From a checkpoint of a small transformer trained on Wikipedia.
Size: 14 layers, width 128, 3 heads of 64 (1 for keys and values), MLP 512 GELU, 9M parameters.
Architecture: RMSNorm before each block, rotary positions, embeddings untied during training, exclusive self-attention, hashed n-gram embeddings, a smear gate, short convolutions.
Training: a variant of Muon for these matrices, 206M tokens.
Each number is 128 + 32 x the weight over the matrix's rms, rounded and kept within 0 to 255. Layers, rows and columns count from 0. Numbers have three digits each.

# layer 5 MLP down (transposed), 512x128, rms 0.0757, rows 195-220, columns 0-127
099156103202095103141137117130095172111114152171138094128142139165100144103102139112124106155183098124109145173137173112098114103129171132128092126142109109116148137153127140142103188141142127145083126141127127128139147107157094108091109120121128188112167186067117106085140142142139095139157142127130105177103122174105146131174112098124096118109137100140139109145078145137138103140124
068148151146168147068129141159083108156139195131177085106134113113071075124192189124144106113095144181102098098140132183139132143161086143108123190193083119202065137150085146137163128152073128078122154159140157140141152119188190145160136182118155171134151082097113118115178182121110128097095121115163112132106111074152131065177136150180110072121136181135111115182116117097105128150152
145109093191152113142185127163097153096147157100116164159151124093144104139163149126147100128108126129085124155122095178089087165148140107161089096148171133122124141135100115158108131113155116137146133163130151118170172138097032128132123123083128191130148136231079113131120090121170168173103161093141111096127109125102170164114167108142094152154107134095133124112128129081125123115154
136200129122088057104156183144166093111147125120105116083110070168151136142142116127106132143183117116120189166156131146157116156095133164155145160069156154117173087133097148109171087122126091149101167131170130114137087107079183092128126100091165114148136125120137113157106118120157103130140119143124126146133141133124122132126092139097098170124187125122167216071124130151131168122123
104113145150175089188121073152088138101088202074072138180159093116155093116131119118165173131124093087118110122115111166111137146169173167120124197143113096084116174134136122177155139146093152134126083171118146088113120146116101097095090141135158146144132170180132061175123130148093150105094094147187176105155139141086127148141165108138072154105132115069187096132134169112089111149123
123126162137219139173115132119076167074144144167134144132169125125121083111172173125147143155129119118112084105178118151078128171130159160120193151075106102104099137161085193098133182096107212171129137167118119129108117140070123185159132106130148124136147134103107103101086139158191107086153139132143107117086109102133095149141098118129185082040132074160125175112099137129146064159129
101134117125126122157114141110158127121140109126084096095153155100109147142168117111125188098146068125171141091100152129138153111173173143166137184083081093182132095142108117205139104111171155127141120152098119095128130131138019176106172148125122052139099171100179047152144121144142136179131089161098158150116116111176166147162119164122120122150137151146124127082107152129097180158172
140092148089148140130148167090107127116146181180126151196135121103071095133164128090076183179147050129087115150115095058141144112100144107082107164131119107059110145089203141168139112094134106138151164118124124162113135166156110107183127190176160073089075157098129169131115100130144067043147145122130061183120126067132124180100112117089185156126171169121123070135181193130145065159129
141143152132099146103145103112158090105162123096151107092186060119122156152117114090091121167102146124132162148136121120129166103110151148115122110119099102069179099217125140153114141136127179184122145133133089160150125114113108150125127105092126077159136120130128094143100151099096133090177098162132140130136093122122121043114076162149179144101187155169142093133141120109150170172104
181121124094104094119144108163162156135107134173124109118132141142180154146132058107160088161103049119137132106084167068211072144107178118104062131082144109112141128111162185136123133082110163162125142169115124137178094112077152178181083140194131220129153173142162129125090104119106184129107094095150142129163160148145076045062152071120121169107165112097104140122129178185092118103106
118100108125112144132179143129119134091166140135167143152104141117102152139161159090101150138083073113155103143123128152153146151124104122102163095188134140079013137085085104104172166117178170110138130147153145169157148047095109152159130175206150112148097164126166110129154196111111099076137130192117096156171131164151169166088140112127150078189100139191123172106126131089096070138179
125198149111152121134086146174168119105174089138113127174085158115101106139143143104153137166082138159147143137077133113149145150134142098174132205132117117056165113050154124130103160150121135134110159135110145146129158137120072155122109201101070092125139109207130093103142096078107114089122166094121135146085137113135178158126116123100107179130131067115120148153182130170126121159185
107136068139109107117094090125125078167077136112084085144136119105132199145137137109112204155114129100098121095144083128128145124140136135121161079139156118144167113105058159079117113177127080153113138152100175097076199099140052171112129103170084096155125123116154135094138155116186142125120142144146145144090104149132135179133114187119128124121027147120110141126158139027133145092153
114122167085113119072115194120166092150101116182114116121126117106121157151107185122120117161118117085153143140110084127159072109072140107160064149130103118136070113124116121128180091087128139104150124137163108171139115120152163139103151078155141158111084122110127165084069130093129108043066133149130137136122056081120132149122043163084180170064159113128076117146155070104107153136130
136128197108085139140129071154107103132156114143116148171147124136122132163168108069132107153152146132151113118089133158151126119096087128120100112129072140135126177101130173181106154120124115099133130084130104132154160121104079140115106134129142116147145118110106151131191130142080106141141140106120114156174154091112122138154108174189124164146140146102105112122111108086144109166182
148138128147189133113147100089117161115102142148174138118101104099207144112138202132125126108147123142146175087104081109080146077080145152096150105109162147134087110097151074103115155073103125119184153108104141095125149125141116178108133137099106169132156198133187151133087171127097115078142150129124138143145124097099186148121093131146115121176117116164121123170121176088109118135079
138175151117151109179076152134155135118071164154139052087131133111151165150161154095094138123123161123139133089137106086133202147136171111155177176095165156163143111107165147108090095142132144184134102125111149071133185133114154078162138103108110064132112104144125115124125135120087120131107168129114127109094140122080127164037144134164130147119136091158113121120135090144130169143134
115131123057139147159066088116185094144118098096104115097146099129105132069050126133109071152129096078124116137086167129169164116155199101060126114164144155125133092220173136079158111130181155098176122147105121135093134125097200110165147100131130064130079119175108062088141125084094074115159123184079152144133114106115159128121174093082128141131147079085099087103116111116131139175173
132183122109124152138166156098119109141160141076146165079083157132079121139150159096137032141158138098163145114081112088151155164098095132156157144130123043129103141104085136132161102103137146114121133139170109125108108133138118129152156176105124111100087126111156199143128091098128105165110129103132095087159143102133066156090139114098168095100130129105085095074167158122152145082181
065203169153123124083159124157190099160180127093099146043116082091175190138110070163111159137137153080105069160155117108035097174126110142151133060134096104095117142130070143144115122072148102162113142160137135176170131102127136147120133126128108171172122157149122131083195115156098119157161107123105088162129058134103167148106152171101139115063111093162156116176175105170074149135156
109149142154086160114163167151128060158137135077166135092133109149138143117132098113087058156128118108140158106159152113197102154085145125129120150112148105117168134166098135118142101109082132130122121110148149145197103138126067107132104089131118176093119083182152082138109142041097183113135097138112158179149160131145191059090057125134092127160147127125135135122100105103128114176132
169132106109162127119144190160160218148128117113168102138129061093141112173088112119161166144157154106118129106096108083174119111127141160116097148158168144173152166109092191125044181141175176068086159122115151116164133142150084091072155168204177133110161150075063135124178131174141182149074144113172101005113157125136075165112114173075134035109159123186132065086161101166132126151185
110117154106134178103086092113134137090103157216118172123096076094154122145114080118143106095112103170133171144135178089170115122115141132162047194108172082129139119112151168100070181103179175144092133091123150123166165114118154158099138162102163133101149126096092189115166110182106165143084095095142125088166095120171088118139115128148140074165075103083159071090141099120133109181102
131141123147117075071175139124123129144089158099151118130113207140110141149164126129130118115162117095157158053152096058114110144139172175050156143091190126116109176105120116132186116163103154135180116066080205147122162138140157048123133089200104083201127135215093134109060144094134113227149197119151129108114080185125068110173142140095129113087117127098174140121053181103137133174108
141136113140144118128094183196112170142173151103130122120164072084119161148102110142140136149151148147125116165109110118064144082159120121182120121199127157146135150088113121140111096214106113157167116121070129164101120182184055106092143162181114085131151125163142182129105090132095113136183149132124138144154158111214101126097099137145083115114057135153180138088189114104162158149112
112111163097148163096123120086194118145150149149178125124147082144112068132111098174087137152115095112148113121154171117115095122135183089176087130177155167154114131136123073163165134135112163137143103153140122089160129132102152118150143136160122168104120134144111129116109104129126178128108085135127170085154144110121132154128209073163096122167117128129144107109136167171089069128131
# layer 5 MLP up, 512x128, rms 0.111, rows 196-220, columns 0-127
198091212119113101113177136174158175091072098131115130171098107149151110122124103116112149163171132087154150153112102106099097165108165124104201097130164132102173130146144117123178126102142150131145082148121094108093083157090109116119164089135161027120156147148141100131109128120116143087113157159123172126114077095095117142103129104124139150105100098118150184077127130158120160096127
147166128150130177092152167130127183112141187139086120067147172135127109143084104128130146131150113101072119096091148126129074112130091102117120154113086203149131143138178160165095163070162110126076090126151212175169099134169073109182131188138143135161108146172126105146086120146184106160121148135111120099125103107115199073107126131093121095116134137173090120163166163101101155143089
149104084090169101120115128137155143169105112110067094141097156150149165132158156143201200103099109136087175095115112106150128152137111185136140106171063103138116173121097153090110149119093124172160167072174107135045128121098131106137086148162156059066127095120083151091172146084160059125146175120108132109104096113131130094112115139105166071115105161093191157093164124125146161141139
133137096116125183142074139169134124109109148121102042163112123118111163140126141122107089142138123101132170110138155118162135147067131137119133084168139116182109059079179092150104182127104144177129121142157160094092111092100162091120143120111130125152101087108148155122118135144161063023099076118094057138135132120152112144128117151127113135065091133161128141130156162083068151129124
109098122082078145100134120154092133153108080101093094105088153116140142111132138084105143118110126126147123134121178113146095092139083099116124096130121099166094097110111107152065106143110102098105070060172128127180145136170137137168167097072171149144081073113093137135136149099098171082101127163134152156181182117069192145104150140086110163217104180129197127132136077096124120174143
133115094093125136142139137124067165141162098101088128107140134145164128106102127206072098127114136160155083125167107125094044108095117129075191135112136158101134086135188170085188156182153142092124125121165123161128161110081142122136099136102101145146179133157121147178111107155057120091125123106121070107147149179139142075137109091128166070101129164111205102137102113179149074145087
094178168135088129093138184159115091166121150083119105123089138151157044093124132121166093094164096125047160119130130129125137141118092133104107086157115126112054128184094083167125153087081151190068140157134099162170116096167171101147090204066139120107109082103150133131068064150126098086144108123176146114129133099119139153121095136120177097152104142132097131117115145129136151136094
115112133125092098119091111124120126148104122088056062099133211123133096129044167133114128161094129128143082079117151125147171186158146135094127146107170125102085146133160139142103169120108153145147131151107127141182104082154108191111144127111117151150138131110125086138133150140133188122101215076121088124146122152128160170094144078156136133191125097099139146095099090136126116105147
163116191112200111101143121098189185105130103184136052110112142121152091076126084083128154106165141167129141135086157150132094154144122103144082159149065136092134138154145141125175134130102221083126107122108155155147156098143097126141108169170132048131053052134155156088074143166093061126139138097144152119150143115134163175125108101128108104076138077103172112059116134126168126136096
136091095136167170203135117161151111113133122124099135096111090115095173120176110128124174118155160079075152105093150053041101125074140094111057089152131111130133133157076116105163129185142126104109113145171101144156111144134119134112080106107145206189163083121206133125136104147109137131090164133151120173120115082098086110085095100148205184099125160164144088173130085095163134162112
126088129113139140162120072128112101107148128116102128175132198109154099098101146155118154169186118168131119088185126093053112117140090130131144130139160128049108155125108179173121071146171163068123125083133129191113122118109112132089164139082142206175183153132162134079155105097096141171113119223185135097140114093102098166125170116158108065117121141111103075143100118164117118146086
136142142173150104104104119146168147102150075143169135153156166139131145100091120169116133151111110122069166144124120098127134107139122148124115148125058135097123138120141148153166119145093149056083092110123145154163084167112145076144129135143145155156090079107091121105116119197075122096094133103117120139101119128200164120077191154082129169196150113124066160138099075169112066153100
155149067074151159131127155109070182119147169158124128114112142142083123105103099117171141133131115123101152072144120127113152169172109133092126100085118123085130157124138100105100137169088189135104142119125143125173131105146139141138121128070163139137114156124135112119137124171148131111162110145139140182131248187140106106130145100070148107158130127145163151118055190053179164116104
077142109160136124115137157066184143181130170105126012082097186167071058149116174102100151148156138152114072116198103118135133113105129152131137134125149129057089137165153172177088143119154137141124103139104138135137149126102100144113113155153112140085147149131143105137104127132135157042111103164130150124133138181071104157111080088073154141175153106103131130128162173119122081107153
131140168139092152188119157102134090139138135181092103127126066107090138088142177166181159099113059146134123074141060176052172107149129173105076180117116168126166142132132073102176108079069091116203124124133103142151137160125074171142129147159119159094151156161171152122101146155198168070196080116171127156087123078111144161128142127107170109138049174135090122126124173112129108129174
162132120149122114092139040187129117126127057097103171150129151177115108121099108168160091154105096147123144150136139114140093149115134163087114136137132072136141180095135130103117102125132148132131155123109111144166056141111110197125135114147111167158172113102109134141073096108114158093127146177195128143154084110167125048145118057134139096138130196152139150125130108200132140119158
168113137172077130055131158136114160153119132137164142118131129131126131161131107089087251139129151110094137103148050119118066118127128110107158144117139112156113158064090099155090152109102161155124076066106093097141117164131122113115086158126150119123132115097068145093093205116136106123125148129174115095124142122155111120166083158156162135083147131156174099114114106145098081074128
158090158121136132109105122117136140099104108150129102176144097128123130098094138147097215125141176135103131153192128148120105104148125149151130104095144164138193118184121140085079155119151144147133099138110176128194149106088160166123097118172117119132148141157145136132096136117143174071122129134167148168115141200106115111127121117158119111154150129169180142133154142133103135139097
178110041108117151120082164121085163179138185147133075147139116106103084122131103117110154140119113141171138070162135118164113169133192155150119175121097163116168097106096152110101150148122191125127142086093140130166081166109144138155147142095129097143139160122183153156119099110125105085094167175136101116138133126078136134165080137203095155244159126147118150087115121096124116083083
094171116086140146158099094133115148153131151172135111106124104093137134133101159110072151117084155120084123144107133148167142118183102043129085080186162134129081127144132164149154145160167070125165117125113147119096144166170121124068074152110061121184152147130154121135187108144132086150120131108158102097128135148166117120174162093133106137149123128118118137163131125156161179067078
158110217126148135151176158114170120107125138093080128154113094137133139155118113130129114079157103087150146104114135149136067116103162194132140186134114170165151098156143147160101137222153169110157098098104114104099198104119114193180171136140130132144150170067087169109095130109123103166121122188133141051120146049147066141098094139124119152156109059130135078163067116138209081153062
147130159129122106109107182080130144194144125101129154140167132139131107128078144124117127140129190073132085153152110109113146113128143087088159039131072145090130122156131161117131088131067090120152159125160112135138105125141094084151119096153142103139148061124140065120160142104122077099137137145121077108095236164134141151124110139133151185081136150144084201155143138189156090132151
130123092183147066138164157159127209116060153138106106097062111109099179186092121114146116074132066150116093113145086144163162182088165151064128147159179174157113103089100147093157177111093086137142106114129203112058097191174136116120093145161106145126155152173103100136119124095181093171145103110138132076125075122116153203128122000151153147156151161105119130083161130093102170141116
128157135054160100097137145144071125120120115075179135114153132150083137089169151184106090131173178146176114102158165069090133083129072159106114134131136168164118131102140153142150151137240118110142059120174144124078075085101121213156171158153108096167142174162134084137071101142117081161167145107184096157169196152149176095134123121124095067170125149062120116125121088101159133111171
162128095184155104145162128117121191129115079157059149123140156124117136089141143132150097091147147130110123168128094116124137147138099089136165168145111158140106145106122185140088164114129129106137104103179112129101121117158141123154086099101103115145119128084172170165175196101154096122108111121109118092089139163204133124159110166145138140126162143154116147147123175117130152101063